config = dict(
    n_layer=8,
    d_model=128,
    n_head=4,
    n_kv_head=4,
    head_dim=32,
    d_mlp=256,
    vocab_size=8192,
    activation='swiglu',
    norm='rmsnorm',
    norm_place='out',
    norm_eps=1e-06,
    positions='rope',
    rope_base=10000.0,
    rope_fraction=1.0,
    qk_norm=True,
    attn_scale=0.177,
    bias='none',
    tie_embeddings=False,
    parallel_block=False,
    init='uniform',
    init_std_qkv=0.0502,
    init_std_o=0.0126,
    init_std_up=0.0502,
    init_std_down=0.00888,
    init_mimetic=0.5,
    optimizer='soap_variant',
    lr=0.00836,
    beta1=0.95,
    beta2=0.99,
    weight_decay=0.061,
    lr_head=0.00855,
    warmup_steps=76,
    schedule='wsd',
    decay_fraction=1.0,
    decay_shape='linear',
    final_lr_fraction=0.05,
    batch_tokens=65536,
    seq_len=1024,
    doc_mask=True,
    train_tokens=144300000,
    steps=2202,
    dataset='wikipedia_en',
)
Each number is 50 + 15 x the weight over the matrix's rms, rounded and kept within 0 to 99. Layers, rows and columns count from 0.

# layer 3 MLP up, 256x128, rms 0.195, rows 101-119, columns 0-127
29 34 56 36 54 45 76 38 33 69 50 31 50 55 25 47 36 49 42 62 40 38 69 48 51 54 53 38 80 28 74 58 58 46 44 56 26 69 68 43 48 52 38 82 48 35 53 61 35 24 69 29 19 36 63 63 50 28 55 54 46 42 84 68 59 49 30 53 43 42 33 52 34 36 19 54 53 73 52 46 34 49 52 40 67 47 48 46 46 53 52 30 32 55 54 50 49 28 40 51 39 51 52 80 58 63 38 51 44 28 75 57 53 34 46 29 56 74 56 41 68 43 69 60 46 43 42 74
33 44 76 61 44 50 79 21 46 45 39 57 78 50 59 45 60 60 56 42 50 48 44 21 71 18 44 52 49 53 48 57 92 63 26 61 65 60 54 70 51 64 57 42 88 58 57 76 64 44 55 39 76 60 69 71 27 60 68 65 49 41 54 52 57 38 45 70 43 73 48 41 80 99 44 41 65 41 87 29 11 44 40 38 88 59 27 47 32 50 69 65 61 47 47 50 37 61 56 62 41 28 80 37 43 40 22 58 52 70 29 20 41 68 35 34 64 41 79 30 46 96 45 58 39 59 38 44
32 34 27 40 53 53 58 20 64 60 48 61 60 56 40 28 58 42 81 45 24 41 41 61 47 42 10 51 58 70 51 36 23 46 54 61 48 60 63 50 24 66 31 43 50 71 28 49 30 50 52 61 46 36 52 56 45 64 43 82 75 66 45 49 55 14 32 39 32 14 25 30 73 39 58 45 67 49 52 68 35 52 63 45 62 78 78 61 31 30 60 40 61 48 71 41 51 48 40 38 59 50 61 61 64 58 69 71 55 64 72 50 44 44 56 58 28 32 52 33 53 51 32 38 48 51 72 47
62 78 50 66 58 61 35 68 77 37 52 58 61 80 39 44 50 32 35 46 61 24 55 32 58 71 33 24 37 56 50 52 63 19 34 67 68 71 36 24 92 85 17 36 33 52 16 89 79 59 77 49 73 23 40 40 27 37 12 61 72 53 30 69 24 60 95 52 57 61 63 83 42 00 35 46 67 65 33 68 98 82 42 55 30 85 59 53 39 46 47 46 43 60 39 42 52 63 34 35 66 51 65 59 76 38 28 23 64 47 72 71 40 51 42 44 48 55 66 53 58 41 55 44 57 37 34 50
65 44 29 50 48 53 49 66 54 63 45 34 42 60 42 66 48 23 54 53 36 46 78 49 52 27 35 58 49 53 73 33 38 39 56 33 33 56 47 33 40 44 29 62 46 36 58 45 53 54 30 55 80 12 42 44 45 47 45 45 37 47 22 41 56 72 66 40 30 28 37 75 40 61 47 54 55 53 51 56 45 56 48 51 30 62 57 60 48 78 53 50 58 57 53 55 58 57 35 62 42 45 33 39 58 24 51 45 20 29 60 45 47 64 40 54 54 29 68 37 41 34 52 83 69 76 31 44
29 57 48 65 46 57 33 53 51 55 53 39 51 48 33 27 73 18 44 53 62 15 41 04 53 65 49 58 46 23 57 48 49 50 55 59 31 49 47 54 53 50 69 44 43 36 36 41 75 60 56 43 57 37 41 50 63 62 67 65 57 59 46 37 57 43 45 60 50 41 41 52 34 75 60 46 58 49 57 54 62 33 43 51 55 35 18 21 58 17 55 63 46 52 45 42 40 65 41 57 49 24 46 41 55 38 60 64 42 46 62 53 76 74 43 68 43 33 41 72 29 33 29 64 63 45 39 56
55 54 48 42 30 61 15 47 45 57 24 61 48 32 51 40 48 53 55 66 40 45 52 60 44 40 55 58 67 38 56 72 61 63 63 46 61 50 42 52 26 38 60 50 46 46 74 48 49 43 65 64 40 23 50 57 58 47 58 48 45 66 33 36 45 28 59 40 67 51 48 42 49 59 57 29 51 55 40 60 40 42 65 82 72 56 44 51 58 78 44 35 34 48 51 32 77 36 63 64 51 49 77 64 40 52 29 27 42 53 36 63 61 55 51 04 41 75 69 57 66 43 51 43 60 61 55 34
69 62 53 58 28 41 32 81 43 32 50 58 38 56 49 60 79 71 36 86 41 44 60 48 48 57 90 46 69 55 57 56 37 51 60 37 41 55 24 51 61 79 61 48 97 45 57 47 54 56 25 19 22 59 32 64 45 37 42 38 76 39 63 32 26 46 57 30 33 46 50 58 51 34 74 42 43 64 28 57 65 30 80 50 37 76 49 53 35 53 53 52 52 37 54 49 52 39 34 45 56 64 39 54 65 60 43 45 50 38 78 80 41 57 32 77 44 41 61 51 35 51 64 80 56 38 71 54
62 34 76 58 61 54 47 70 59 65 29 68 60 24 83 27 32 83 41 55 36 22 64 50 54 37 46 22 42 21 21 57 34 58 64 72 37 16 32 44 55 22 52 37 44 33 49 37 48 66 64 45 67 53 66 43 34 51 77 50 71 70 41 40 42 55 42 55 52 59 68 77 41 25 45 63 44 60 39 68 97 72 62 75 19 92 54 66 86 46 53 40 29 58 47 59 39 31 55 68 51 51 61 00 21 68 67 54 30 44 56 73 42 63 56 43 64 54 58 46 40 44 37 41 49 60 52 49
46 57 47 70 44 34 62 62 43 31 62 50 70 37 56 60 35 21 55 41 58 50 16 39 51 42 36 32 40 59 66 60 66 55 56 51 54 53 41 64 79 62 44 43 43 48 69 64 52 42 54 63 43 60 36 43 57 57 32 62 40 58 65 68 65 21 54 56 68 61 62 36 27 59 62 24 63 42 39 48 39 51 64 60 51 41 45 29 59 36 40 47 28 37 81 66 68 66 42 43 76 46 56 36 62 71 74 28 50 86 65 77 69 44 75 40 36 76 49 43 43 22 56 44 57 45 60 55
45 41 44 54 58 40 66 47 48 48 40 36 31 41 20 55 58 35 35 57 59 47 37 31 61 79 50 58 51 56 85 44 28 35 46 41 57 70 42 61 32 52 45 45 54 68 50 39 47 29 50 25 59 65 42 43 44 53 63 42 51 64 59 40 41 66 59 76 53 51 65 30 44 53 40 77 40 75 46 45 64 39 67 79 52 51 50 60 35 30 41 53 41 53 46 61 62 55 55 69 39 37 74 50 39 60 52 61 43 47 49 50 28 63 44 46 33 38 43 50 61 69 38 24 27 46 51 74
60 97 30 63 47 36 69 37 64 59 44 45 62 52 50 70 25 28 24 47 74 47 46 48 32 81 71 52 28 70 37 46 68 63 38 50 45 46 50 45 49 49 61 42 55 48 59 47 63 43 34 34 41 62 27 69 71 70 26 74 46 47 42 35 69 58 64 39 43 45 21 68 30 59 49 47 53 66 49 62 53 38 44 72 38 28 52 68 64 57 62 77 58 49 53 80 52 47 46 45 30 54 47 23 61 71 43 80 44 32 46 28 49 60 61 61 52 46 43 43 72 33 61 47 73 31 49 61
50 46 35 57 80 62 78 59 71 57 43 30 83 61 35 61 60 42 51 47 63 57 79 31 60 41 68 42 55 45 70 48 43 58 54 48 68 47 52 61 33 46 54 91 28 60 74 59 65 35 39 32 57 53 56 68 51 62 21 67 39 57 24 58 43 58 63 50 45 17 50 58 44 52 39 40 49 47 58 54 10 44 62 35 63 45 35 27 46 18 54 54 61 51 48 50 46 47 54 30 58 55 31 62 73 53 45 56 32 48 55 67 75 72 50 44 39 49 36 45 61 57 50 76 43 41 83 31
41 12 58 48 60 57 52 46 64 31 30 47 47 58 43 44 69 28 59 43 48 63 52 35 56 60 42 52 35 64 18 39 60 62 64 43 76 65 50 30 48 48 62 20 60 50 45 67 61 48 79 51 61 46 76 49 56 78 30 52 44 54 54 42 68 35 37 59 75 73 59 54 25 31 36 54 45 25 49 41 38 53 56 40 66 37 67 44 27 38 50 44 46 42 27 44 41 53 68 39 65 47 67 52 26 49 51 58 44 53 29 55 57 48 58 30 59 38 30 59 48 58 43 27 40 49 70 56
47 36 72 53 18 60 53 70 33 32 28 61 60 43 55 41 36 44 20 45 68 56 59 68 37 62 44 48 39 50 58 55 53 62 47 68 55 51 56 52 38 44 40 68 59 46 38 23 37 40 58 58 25 67 40 45 52 54 42 31 41 23 76 72 56 29 64 42 72 64 28 25 47 79 68 52 28 51 39 63 42 70 46 22 31 42 30 66 25 37 57 42 54 32 74 30 38 52 44 50 72 45 67 47 51 55 62 53 93 85 62 15 44 29 35 58 25 66 51 62 55 55 29 71 45 47 45 60
35 59 66 62 60 21 45 43 47 54 64 46 45 35 32 60 51 55 54 59 74 54 50 80 50 40 58 23 11 50 61 39 43 37 46 60 46 56 51 74 47 34 53 39 17 37 42 34 39 42 12 39 39 41 46 66 51 72 33 53 52 60 58 56 18 66 47 49 60 23 48 62 49 48 40 53 57 50 74 40 40 50 73 53 42 40 52 64 74 42 45 41 19 58 46 48 53 40 68 45 39 33 28 26 56 50 58 54 08 68 63 35 59 58 72 54 62 44 25 42 45 38 50 58 53 51 64 55
55 72 34 42 28 67 37 64 33 37 39 44 68 53 59 59 38 47 50 36 68 54 57 36 45 37 35 42 50 48 24 68 70 81 36 72 50 52 42 45 48 30 29 52 48 69 60 70 74 87 50 73 20 54 70 51 83 36 41 70 49 63 48 65 35 26 77 46 51 42 69 37 30 60 56 24 36 51 38 54 36 53 56 49 49 43 74 48 55 63 32 44 64 40 39 70 75 64 66 48 79 49 40 45 26 40 61 65 23 29 47 33 66 27 68 70 44 89 18 25 48 55 66 21 34 18 65 59
28 43 76 52 51 33 58 50 64 30 56 60 41 42 40 55 55 56 22 36 31 39 22 53 35 36 53 35 53 46 24 49 84 51 39 67 53 50 49 40 53 52 39 80 38 56 38 52 51 42 72 69 50 52 66 48 60 44 71 45 48 48 46 41 50 38 38 60 47 54 50 86 52 39 35 48 62 34 11 50 52 59 57 49 32 42 62 62 42 45 57 51 68 55 20 33 53 31 48 48 27 23 22 62 41 54 53 60 46 19 59 44 66 54 79 44 54 36 28 64 40 45 45 46 40 58 67 67
81 69 24 44 75 58 49 83 47 47 56 60 54 50 56 56 66 34 35 63 52 43 43 34 60 46 37 40 53 20 71 39 62 69 47 51 39 69 51 58 27 32 74 52 36 73 41 47 61 63 35 46 39 68 50 35 21 46 37 67 37 54 36 28 69 69 45 71 51 48 55 61 55 52 41 40 41 65 51 41 55 68 39 51 69 65 51 47 59 53 32 35 39 66 29 57 82 62 28 33 52 84 37 54 42 35 46 39 48 68 55 72 89 48 55 51 61 50 64 66 55 46 39 58 82 62 65 46
# layer 3 MLP down (transposed), 256x128, rms 0.159, rows 101-118, columns 0-127
72 35 55 42 27 53 57 56 60 67 41 44 66 43 41 50 54 43 42 41 46 40 48 37 55 56 58 51 58 47 54 41 39 65 51 46 26 67 49 52 45 74 54 64 60 44 46 45 57 58 74 48 51 52 56 44 45 53 39 62 25 44 52 39 56 48 70 36 58 50 78 53 48 38 56 35 48 57 33 51 65 54 46 72 13 53 55 42 54 66 61 44 28 47 61 47 48 51 78 14 61 66 26 49 61 55 48 63 57 79 27 56 56 66 66 81 48 20 23 53 73 55 92 62 37 44 76 56
50 70 50 72 54 35 57 48 51 30 70 72 28 63 52 17 63 49 58 75 84 40 44 41 75 30 57 44 00 77 36 60 35 82 51 63 49 50 33 59 52 52 59 63 36 58 48 50 15 50 39 40 14 60 34 68 36 58 43 51 11 59 46 44 44 75 25 83 49 43 74 34 47 58 45 74 70 64 28 58 29 49 62 57 56 58 48 63 26 18 63 72 75 31 71 25 48 77 55 48 40 26 52 38 56 74 60 51 59 20 38 42 60 75 38 95 51 53 61 64 75 82 37 35 55 32 43 60
29 73 57 38 71 48 63 57 39 68 64 57 38 44 45 37 35 30 48 40 45 74 71 35 44 52 64 66 56 59 75 69 31 63 56 40 69 41 43 68 64 66 27 47 46 22 68 24 19 63 38 53 74 26 51 88 55 76 51 33 75 62 56 47 37 61 51 33 55 59 41 50 56 40 61 35 42 38 70 39 64 35 59 39 59 49 34 15 32 59 45 45 60 34 76 53 27 52 64 52 46 50 44 60 77 38 53 74 35 00 41 42 64 75 50 72 49 68 45 40 19 60 51 33 49 49 54 73
47 52 33 67 72 52 67 68 46 91 45 38 30 71 86 63 39 57 63 61 44 67 62 77 64 51 81 70 42 59 36 45 15 71 48 66 25 84 31 48 09 47 47 45 44 52 47 42 42 15 35 62 45 50 53 33 40 10 52 83 58 84 58 63 15 09 34 60 35 60 06 44 55 51 53 69 52 61 52 30 50 37 58 54 50 52 43 53 39 31 65 69 64 77 35 35 59 59 71 32 40 12 42 80 78 42 56 56 11 80 45 80 52 54 70 35 51 54 51 32 30 41 42 58 53 21 30 49
43 40 49 61 44 28 66 47 51 75 44 34 50 57 59 46 37 47 43 53 27 64 45 45 48 31 46 80 52 46 49 51 71 53 66 51 61 28 41 40 67 64 52 56 57 49 43 55 66 64 73 52 55 34 49 66 45 75 40 49 40 67 43 42 43 44 87 60 52 54 54 47 53 30 45 36 52 32 56 48 36 64 73 48 00 51 46 42 66 57 52 57 29 66 45 49 42 63 56 40 68 60 34 50 56 52 58 43 41 48 46 41 56 44 56 61 53 42 44 47 60 62 24 68 43 60 47 53
46 30 41 39 55 58 53 40 60 36 67 23 56 44 56 64 48 47 72 66 32 65 32 64 40 54 47 40 34 36 73 63 72 41 56 61 53 72 58 64 66 76 41 66 51 60 54 56 56 38 56 52 51 33 45 62 17 48 22 31 28 49 34 47 56 71 42 41 37 71 70 69 58 29 48 39 22 58 48 54 43 73 65 41 40 47 61 43 63 61 36 32 34 47 76 46 70 36 46 30 57 53 33 96 55 64 49 49 25 44 55 51 48 54 62 47 44 30 34 63 63 52 65 44 41 57 39 39
35 48 60 36 63 22 57 38 56 71 59 74 51 57 48 41 46 40 41 51 52 64 71 51 43 65 43 63 73 59 46 68 31 55 74 39 71 55 56 40 47 52 53 47 49 01 43 27 58 41 55 34 53 56 70 57 69 86 67 62 42 50 19 67 43 51 49 44 51 46 68 51 44 68 43 65 36 42 67 55 43 42 51 57 30 66 35 56 44 42 60 48 60 45 44 36 56 58 88 50 60 59 46 55 49 68 42 63 37 52 28 41 48 46 63 69 46 45 65 44 69 65 58 57 46 46 52 88
53 39 41 52 69 61 41 44 47 41 48 33 54 66 80 41 73 43 52 48 40 55 39 46 59 48 31 63 32 24 45 41 70 38 45 85 38 87 50 58 79 31 43 41 32 54 47 52 66 39 58 66 50 50 83 30 63 67 52 32 52 55 45 39 28 41 41 47 41 41 41 50 29 50 27 46 52 69 53 33 41 50 49 54 62 42 27 58 71 35 70 56 44 43 36 48 46 70 61 51 49 46 39 47 56 45 58 39 54 67 61 31 56 31 25 42 52 50 44 18 42 30 37 35 65 48 56 12
44 75 57 56 44 58 52 59 22 39 37 38 36 58 31 74 37 73 09 49 41 61 38 40 52 50 32 30 38 18 59 58 61 57 42 21 68 55 41 27 85 70 35 82 42 61 43 55 55 68 41 50 56 44 36 54 93 68 59 59 20 47 68 43 67 44 47 19 26 73 46 04 37 60 23 33 28 43 51 71 42 24 37 48 54 64 35 41 60 69 23 38 44 57 42 40 51 33 31 52 64 46 71 23 58 24 31 44 66 13 35 47 66 47 47 62 47 28 13 51 70 92 62 29 35 56 59 35
72 56 51 55 54 36 51 56 41 42 44 65 53 45 35 58 50 50 16 36 61 50 65 58 47 50 57 33 47 55 67 46 50 48 31 39 80 61 57 63 64 58 50 49 36 51 53 30 28 65 65 51 69 86 34 65 42 53 61 32 54 51 37 54 47 53 31 56 34 67 44 32 50 35 44 66 70 40 48 47 47 60 73 50 55 46 39 55 50 45 40 52 59 49 44 44 47 46 30 40 62 37 30 36 54 61 31 46 58 66 35 47 38 41 35 42 65 43 44 50 55 76 48 60 56 55 61 50
27 34 63 73 67 85 53 51 47 44 66 43 68 66 54 13 64 46 56 59 29 42 38 35 89 40 60 63 62 44 57 43 55 53 10 41 31 62 67 46 34 65 68 59 69 63 44 34 44 75 55 55 28 35 61 43 42 63 34 50 62 37 61 67 48 82 59 45 51 56 59 51 15 55 64 57 45 67 75 42 42 28 35 62 61 43 64 84 64 35 45 57 55 54 39 37 69 46 30 37 77 54 40 42 48 39 35 64 61 57 66 57 54 63 07 39 34 54 45 60 25 47 57 50 49 61 33 53
52 53 74 35 36 78 37 48 48 47 41 28 54 32 56 43 47 71 61 61 23 46 44 53 46 34 73 49 40 45 70 38 58 27 67 64 62 62 65 50 62 59 61 30 47 40 49 47 37 39 60 37 20 56 43 53 41 50 33 30 62 76 61 54 68 67 41 17 63 62 53 42 46 43 52 35 38 65 62 65 69 61 61 44 56 55 53 62 60 59 16 42 26 24 45 38 67 45 32 30 71 64 78 51 35 42 63 44 66 46 63 42 53 50 43 31 48 51 31 60 48 39 60 18 37 51 67 69
56 45 59 58 59 51 36 45 40 47 64 38 64 56 37 31 72 45 59 46 28 46 59 48 80 41 61 67 31 22 60 61 79 25 24 62 43 66 63 54 54 37 41 74 46 59 50 70 46 41 27 53 25 47 50 38 64 43 66 23 73 57 70 65 52 42 38 57 31 46 33 58 48 59 37 61 47 66 78 41 48 39 35 55 72 54 44 35 63 68 64 34 30 56 42 35 44 28 47 43 41 41 38 68 42 35 46 45 43 55 78 44 72 69 26 49 55 40 50 42 45 42 53 33 41 62 45 49
58 49 78 54 63 64 51 64 35 34 55 42 56 70 31 61 17 43 59 57 40 46 17 60 73 44 42 31 51 30 63 60 65 57 43 31 28 66 37 47 43 50 57 65 50 81 63 42 30 62 65 49 40 61 30 34 38 74 45 35 80 33 49 42 51 53 52 37 38 57 48 25 46 67 53 49 50 63 55 44 53 48 68 53 18 63 47 65 53 57 56 67 42 53 44 54 38 56 29 21 76 53 70 73 48 33 54 40 48 65 85 68 67 53 36 55 48 54 32 56 57 89 57 47 31 52 63 34
38 38 53 57 41 39 49 40 30 23 34 68 37 76 69 57 50 24 67 49 73 55 50 75 31 11 47 61 76 40 48 46 51 72 54 79 64 56 52 78 25 60 29 57 45 44 41 43 60 79 63 56 70 44 75 37 44 78 45 43 30 50 69 40 36 43 51 57 60 40 81 64 60 27 38 45 44 68 95 54 32 50 45 47 56 33 51 65 43 77 55 77 72 54 65 49 14 28 74 61 54 85 00 48 14 61 44 22 38 45 70 22 51 11 37 52 61 44 46 44 16 76 43 50 37 30 40 31
50 36 59 43 79 63 55 44 25 46 70 60 58 62 47 52 48 53 47 25 21 55 37 49 38 42 63 50 55 51 51 28 48 43 19 50 37 50 52 48 41 57 76 75 41 37 35 24 65 52 72 32 54 55 57 21 63 47 26 48 65 41 65 52 60 20 62 51 69 22 61 59 48 12 43 49 20 74 58 55 79 37 47 42 65 74 70 57 48 51 49 53 29 38 46 61 68 79 34 26 63 62 55 43 29 49 72 32 67 18 87 26 13 77 45 19 42 54 32 50 48 49 42 52 77 46 62 37
31 52 43 56 21 32 32 23 38 38 63 31 65 51 38 73 69 56 42 56 53 45 58 74 71 61 36 26 54 22 76 27 81 38 49 26 63 49 52 76 51 47 41 46 48 79 85 76 45 17 65 35 42 55 31 50 60 34 49 54 55 72 71 31 47 92 90 62 77 49 64 54 29 70 63 83 51 46 19 82 60 49 34 66 55 39 62 84 35 37 68 30 23 65 46 29 37 63 46 47 44 32 36 59 37 50 56 50 57 32 73 29 66 37 40 41 69 30 46 49 24 17 72 38 47 63 26 61
43 53 69 44 45 57 56 49 46 23 66 36 60 35 48 41 44 48 51 55 52 57 46 76 88 46 49 36 44 30 52 46 52 55 24 57 24 58 51 60 51 39 56 64 69 80 39 49 50 59 42 44 88 31 41 27 64 33 44 32 52 32 58 22 58 78 82 58 48 77 28 73 39 37 66 42 39 72 45 53 45 13 13 38 41 56 32 45 31 56 32 52 51 36 46 53 70 69 37 60 44 46 65 43 27 32 63 43 40 56 33 60 62 70 63 47 51 53 40 69 32 44 22 39 65 68 22 43
# layer 3 MLP gate, 256x128, rms 0.186, rows 102-119, columns 0-127
73 52 41 03 57 35 39 78 89 62 59 42 29 60 76 60 64 65 54 30 54 44 64 81 07 70 74 57 70 34 46 61 38 25 64 73 55 43 53 47 52 20 50 67 29 44 47 52 60 80 50 52 56 53 32 35 39 49 40 44 75 45 54 53 35 53 60 55 67 44 58 30 40 53 46 46 67 45 42 80 69 69 61 72 46 58 55 69 70 52 58 42 52 48 61 51 70 58 35 46 40 80 35 79 61 15 59 47 68 59 44 88 41 34 64 41 61 56 64 44 70 18 62 30 51 48 67 46
78 69 46 74 71 59 52 75 85 48 69 43 37 66 58 41 75 45 02 42 41 31 40 74 65 54 37 55 26 29 45 54 59 66 52 28 73 21 51 39 48 34 48 53 50 25 26 51 60 44 41 38 64 57 52 39 49 41 61 70 55 49 64 43 48 43 62 39 59 48 50 56 55 69 55 81 50 48 55 49 53 57 21 63 66 29 58 13 71 49 41 37 31 44 50 59 31 48 68 51 26 27 64 87 61 50 28 18 54 52 49 61 64 58 65 39 72 57 43 69 43 83 58 77 51 58 26 53
78 73 80 38 42 66 24 53 83 43 80 87 60 60 59 33 45 48 70 27 51 51 32 31 51 71 43 77 32 30 50 49 77 35 55 33 51 26 41 41 57 42 62 22 52 66 53 38 44 33 59 39 45 70 60 41 62 50 54 43 64 23 55 59 82 36 58 46 67 42 71 40 63 48 35 68 71 35 46 44 31 30 16 35 53 52 58 39 08 39 43 53 74 42 49 48 37 53 73 53 38 47 60 43 40 48 68 47 56 64 58 48 65 27 70 69 60 65 39 65 62 77 51 30 44 36 35 53
74 51 53 27 44 70 65 56 45 45 53 61 42 46 50 67 39 55 49 71 67 54 66 34 62 59 45 52 59 69 27 39 58 38 41 51 36 66 53 47 00 55 58 44 37 22 65 54 56 57 34 28 40 53 57 57 10 38 55 69 44 49 55 24 48 24 35 43 48 55 39 32 48 50 35 77 82 54 38 40 42 39 53 56 44 67 16 39 44 36 58 46 47 63 65 56 70 54 51 42 11 55 67 71 44 53 73 50 70 59 68 59 39 30 41 07 49 47 25 49 62 86 46 46 37 66 94 62
74 58 31 34 28 64 58 29 27 39 43 20 43 46 26 29 35 33 04 54 71 42 54 20 46 52 40 38 52 46 37 49 40 54 49 47 54 36 61 57 64 45 92 35 53 26 41 37 78 50 46 62 49 78 26 70 62 43 70 85 60 53 32 35 62 08 22 48 36 21 54 19 53 66 54 65 58 32 49 61 42 27 21 61 50 63 31 16 44 35 50 50 37 46 52 64 78 62 55 55 46 42 31 66 50 55 29 45 41 49 60 64 38 61 50 78 55 45 39 48 76 44 57 69 65 41 34 69
47 54 28 45 54 69 68 33 44 32 59 43 53 40 46 44 58 59 36 26 52 68 52 36 49 50 56 38 22 57 34 66 66 52 45 49 49 36 49 41 44 61 59 56 63 47 59 48 37 54 43 49 64 73 59 65 32 80 56 47 37 58 42 64 57 46 29 52 22 37 61 58 35 61 40 43 39 53 48 42 65 50 42 28 46 44 37 61 65 32 56 37 65 70 52 46 24 65 57 37 46 40 57 52 61 17 71 54 47 41 64 50 31 64 57 53 42 56 59 44 47 65 43 31 52 44 49 81
74 11 63 62 67 59 66 78 72 20 35 52 43 50 28 43 61 55 64 60 59 31 52 55 55 57 30 46 44 45 62 26 48 66 61 54 59 65 36 50 51 86 86 40 44 71 58 51 63 46 67 31 51 76 38 67 00 63 42 41 39 43 58 22 30 39 40 87 53 53 50 53 89 42 44 70 74 49 51 52 51 42 42 58 70 44 37 38 64 38 65 62 80 61 46 62 29 49 40 55 51 40 80 45 61 59 69 44 54 55 43 49 52 90 38 45 36 28 63 30 61 46 31 45 47 52 57 37
64 54 22 48 10 67 56 39 43 33 35 54 53 46 29 61 40 40 18 48 49 44 57 69 76 81 52 36 48 64 48 20 53 75 48 65 76 58 57 62 45 68 36 52 63 65 34 67 75 58 39 72 54 59 62 79 67 42 66 62 31 35 37 57 58 36 44 30 54 61 46 44 51 59 50 77 50 59 47 37 39 49 38 58 61 41 75 41 49 68 47 51 40 39 78 48 47 50 58 51 59 39 46 41 64 31 44 70 00 36 69 33 29 52 45 64 45 65 69 37 55 37 64 49 48 45 10 57
82 57 35 35 50 60 52 56 59 50 30 43 49 43 38 27 51 55 60 47 45 58 57 60 51 27 60 53 45 28 65 38 41 29 27 33 20 43 68 36 46 30 67 49 88 60 29 57 68 39 72 43 57 70 48 37 67 46 48 45 65 50 26 39 36 60 39 66 35 27 42 64 38 49 51 85 61 54 66 44 67 45 57 41 71 56 38 55 38 54 49 43 72 48 49 39 23 46 44 19 56 47 41 52 38 33 51 45 69 56 37 38 41 75 53 48 73 34 76 50 63 62 40 63 46 62 35 51
42 46 52 73 38 37 46 65 46 44 51 27 30 59 29 37 45 49 51 61 53 16 39 38 58 86 46 41 64 58 57 42 25 32 66 44 56 72 29 42 59 61 49 49 50 56 33 56 63 10 45 54 63 46 52 52 51 60 46 52 42 58 47 49 71 53 63 70 54 47 65 47 61 46 52 91 41 76 38 42 34 39 74 58 37 40 42 52 30 27 25 73 48 49 18 47 54 59 34 61 45 54 57 41 43 52 59 46 48 62 49 54 43 89 41 66 53 33 43 54 37 45 36 36 47 44 42 53
78 53 49 40 67 50 68 37 36 48 37 68 61 52 53 28 69 56 66 75 82 69 35 26 20 64 49 56 27 52 48 59 59 53 38 50 51 49 55 53 36 47 60 55 23 44 58 58 76 41 53 60 35 28 25 32 86 57 45 40 56 73 70 32 69 43 40 45 62 51 18 52 60 62 52 40 51 38 75 28 43 44 73 49 48 21 58 47 66 49 53 58 47 32 47 69 50 31 28 54 40 47 34 48 40 75 66 62 49 53 57 70 43 50 62 60 35 42 80 67 54 51 73 69 83 45 42 79
50 27 64 37 54 26 54 43 76 57 49 34 63 55 64 44 64 60 57 50 33 55 72 49 66 49 52 49 76 49 65 25 54 54 46 47 27 57 45 56 31 43 44 42 47 51 55 48 43 26 57 58 38 49 72 64 35 51 53 54 62 52 27 56 29 34 44 70 56 59 58 37 33 44 50 38 38 66 23 82 40 53 33 28 51 39 56 39 31 26 42 32 52 35 77 35 34 45 44 72 52 88 37 64 48 55 32 73 30 47 74 50 58 55 67 74 48 49 62 39 48 37 58 57 61 60 45 44
64 41 41 45 46 56 47 58 31 32 48 40 50 20 46 39 42 54 46 58 78 58 55 39 62 39 68 66 61 52 49 35 26 51 56 80 38 63 49 77 34 33 28 41 40 57 59 33 11 59 62 59 45 68 59 49 44 56 42 70 67 36 37 49 60 62 55 26 55 44 29 74 80 63 60 58 41 57 29 27 38 43 51 66 63 43 62 37 59 39 36 76 72 45 48 59 38 76 69 19 38 51 57 64 43 40 80 63 60 30 50 66 54 21 60 42 59 32 52 51 50 66 59 34 19 59 60 05
50 51 56 40 34 70 47 47 57 47 28 70 52 48 72 36 43 64 56 35 54 35 55 72 66 48 11 28 67 57 84 57 53 45 72 72 54 60 53 87 57 62 92 55 70 58 32 48 39 50 50 67 53 59 40 24 45 56 50 36 39 42 48 39 40 41 56 79 86 31 47 52 43 71 53 55 54 53 77 62 52 40 70 68 16 43 33 81 38 43 48 65 48 25 75 45 38 54 53 41 71 49 49 45 46 41 49 46 33 76 48 33 51 71 40 69 57 52 33 62 71 61 52 59 42 52 57 26
68 58 88 26 54 35 66 57 56 61 30 50 56 73 39 23 60 40 75 32 58 29 54 68 42 73 38 28 24 42 43 42 58 66 61 45 35 42 61 73 61 65 66 32 32 54 44 45 32 63 39 60 42 42 29 40 56 55 54 34 58 44 64 40 55 47 61 11 16 54 90 52 62 46 49 52 56 50 52 56 40 37 56 27 73 58 61 55 58 56 42 41 41 49 45 56 39 40 50 55 51 70 43 55 26 50 43 72 74 59 68 56 64 53 74 11 40 28 53 47 50 39 64 52 44 59 39 47
34 51 36 54 33 46 49 53 44 49 48 40 75 48 78 00 34 45 54 52 56 40 56 47 00 32 44 40 34 45 32 65 46 72 49 50 30 32 55 35 27 33 59 39 56 38 65 86 56 57 61 38 29 41 79 35 75 54 32 31 74 65 71 51 67 48 51 50 44 79 52 41 26 43 57 35 61 45 22 49 62 22 66 79 57 42 65 47 49 42 52 28 78 45 50 68 32 46 42 65 53 49 33 77 47 69 58 52 43 64 07 42 43 50 35 25 43 58 29 43 48 46 73 64 42 31 30 40
48 33 56 33 37 29 52 59 54 31 70 35 57 22 73 46 46 44 21 56 38 47 28 56 47 45 70 44 55 67 55 58 70 18 47 53 47 33 57 54 64 45 23 64 30 53 63 48 47 55 30 57 39 48 51 60 49 39 49 12 35 26 35 69 54 57 36 58 55 33 37 57 45 70 72 48 74 30 45 66 38 15 47 21 57 54 52 30 39 56 47 30 51 41 49 41 49 69 65 44 37 47 35 55 54 73 50 62 47 67 60 41 60 39 59 41 58 73 20 40 30 41 65 67 67 56 40 34
30 37 53 58 40 38 49 27 52 41 49 51 47 48 37 60 72 54 53 37 40 77 33 75 48 46 42 11 51 43 62 67 70 23 71 59 84 67 61 58 64 33 72 43 47 77 36 55 67 35 65 53 37 69 32 61 55 30 44 51 51 44 43 37 48 39 55 43 60 27 51 78 73 56 46 99 40 35 51 17 31 48 42 46 52 51 67 69 48 69 53 64 43 33 83 51 52 37 55 49 27 60 36 86 75 39 41 55 34 53 52 28 42 66 45 53 69 62 67 49 64 17 60 60 37 50 23 61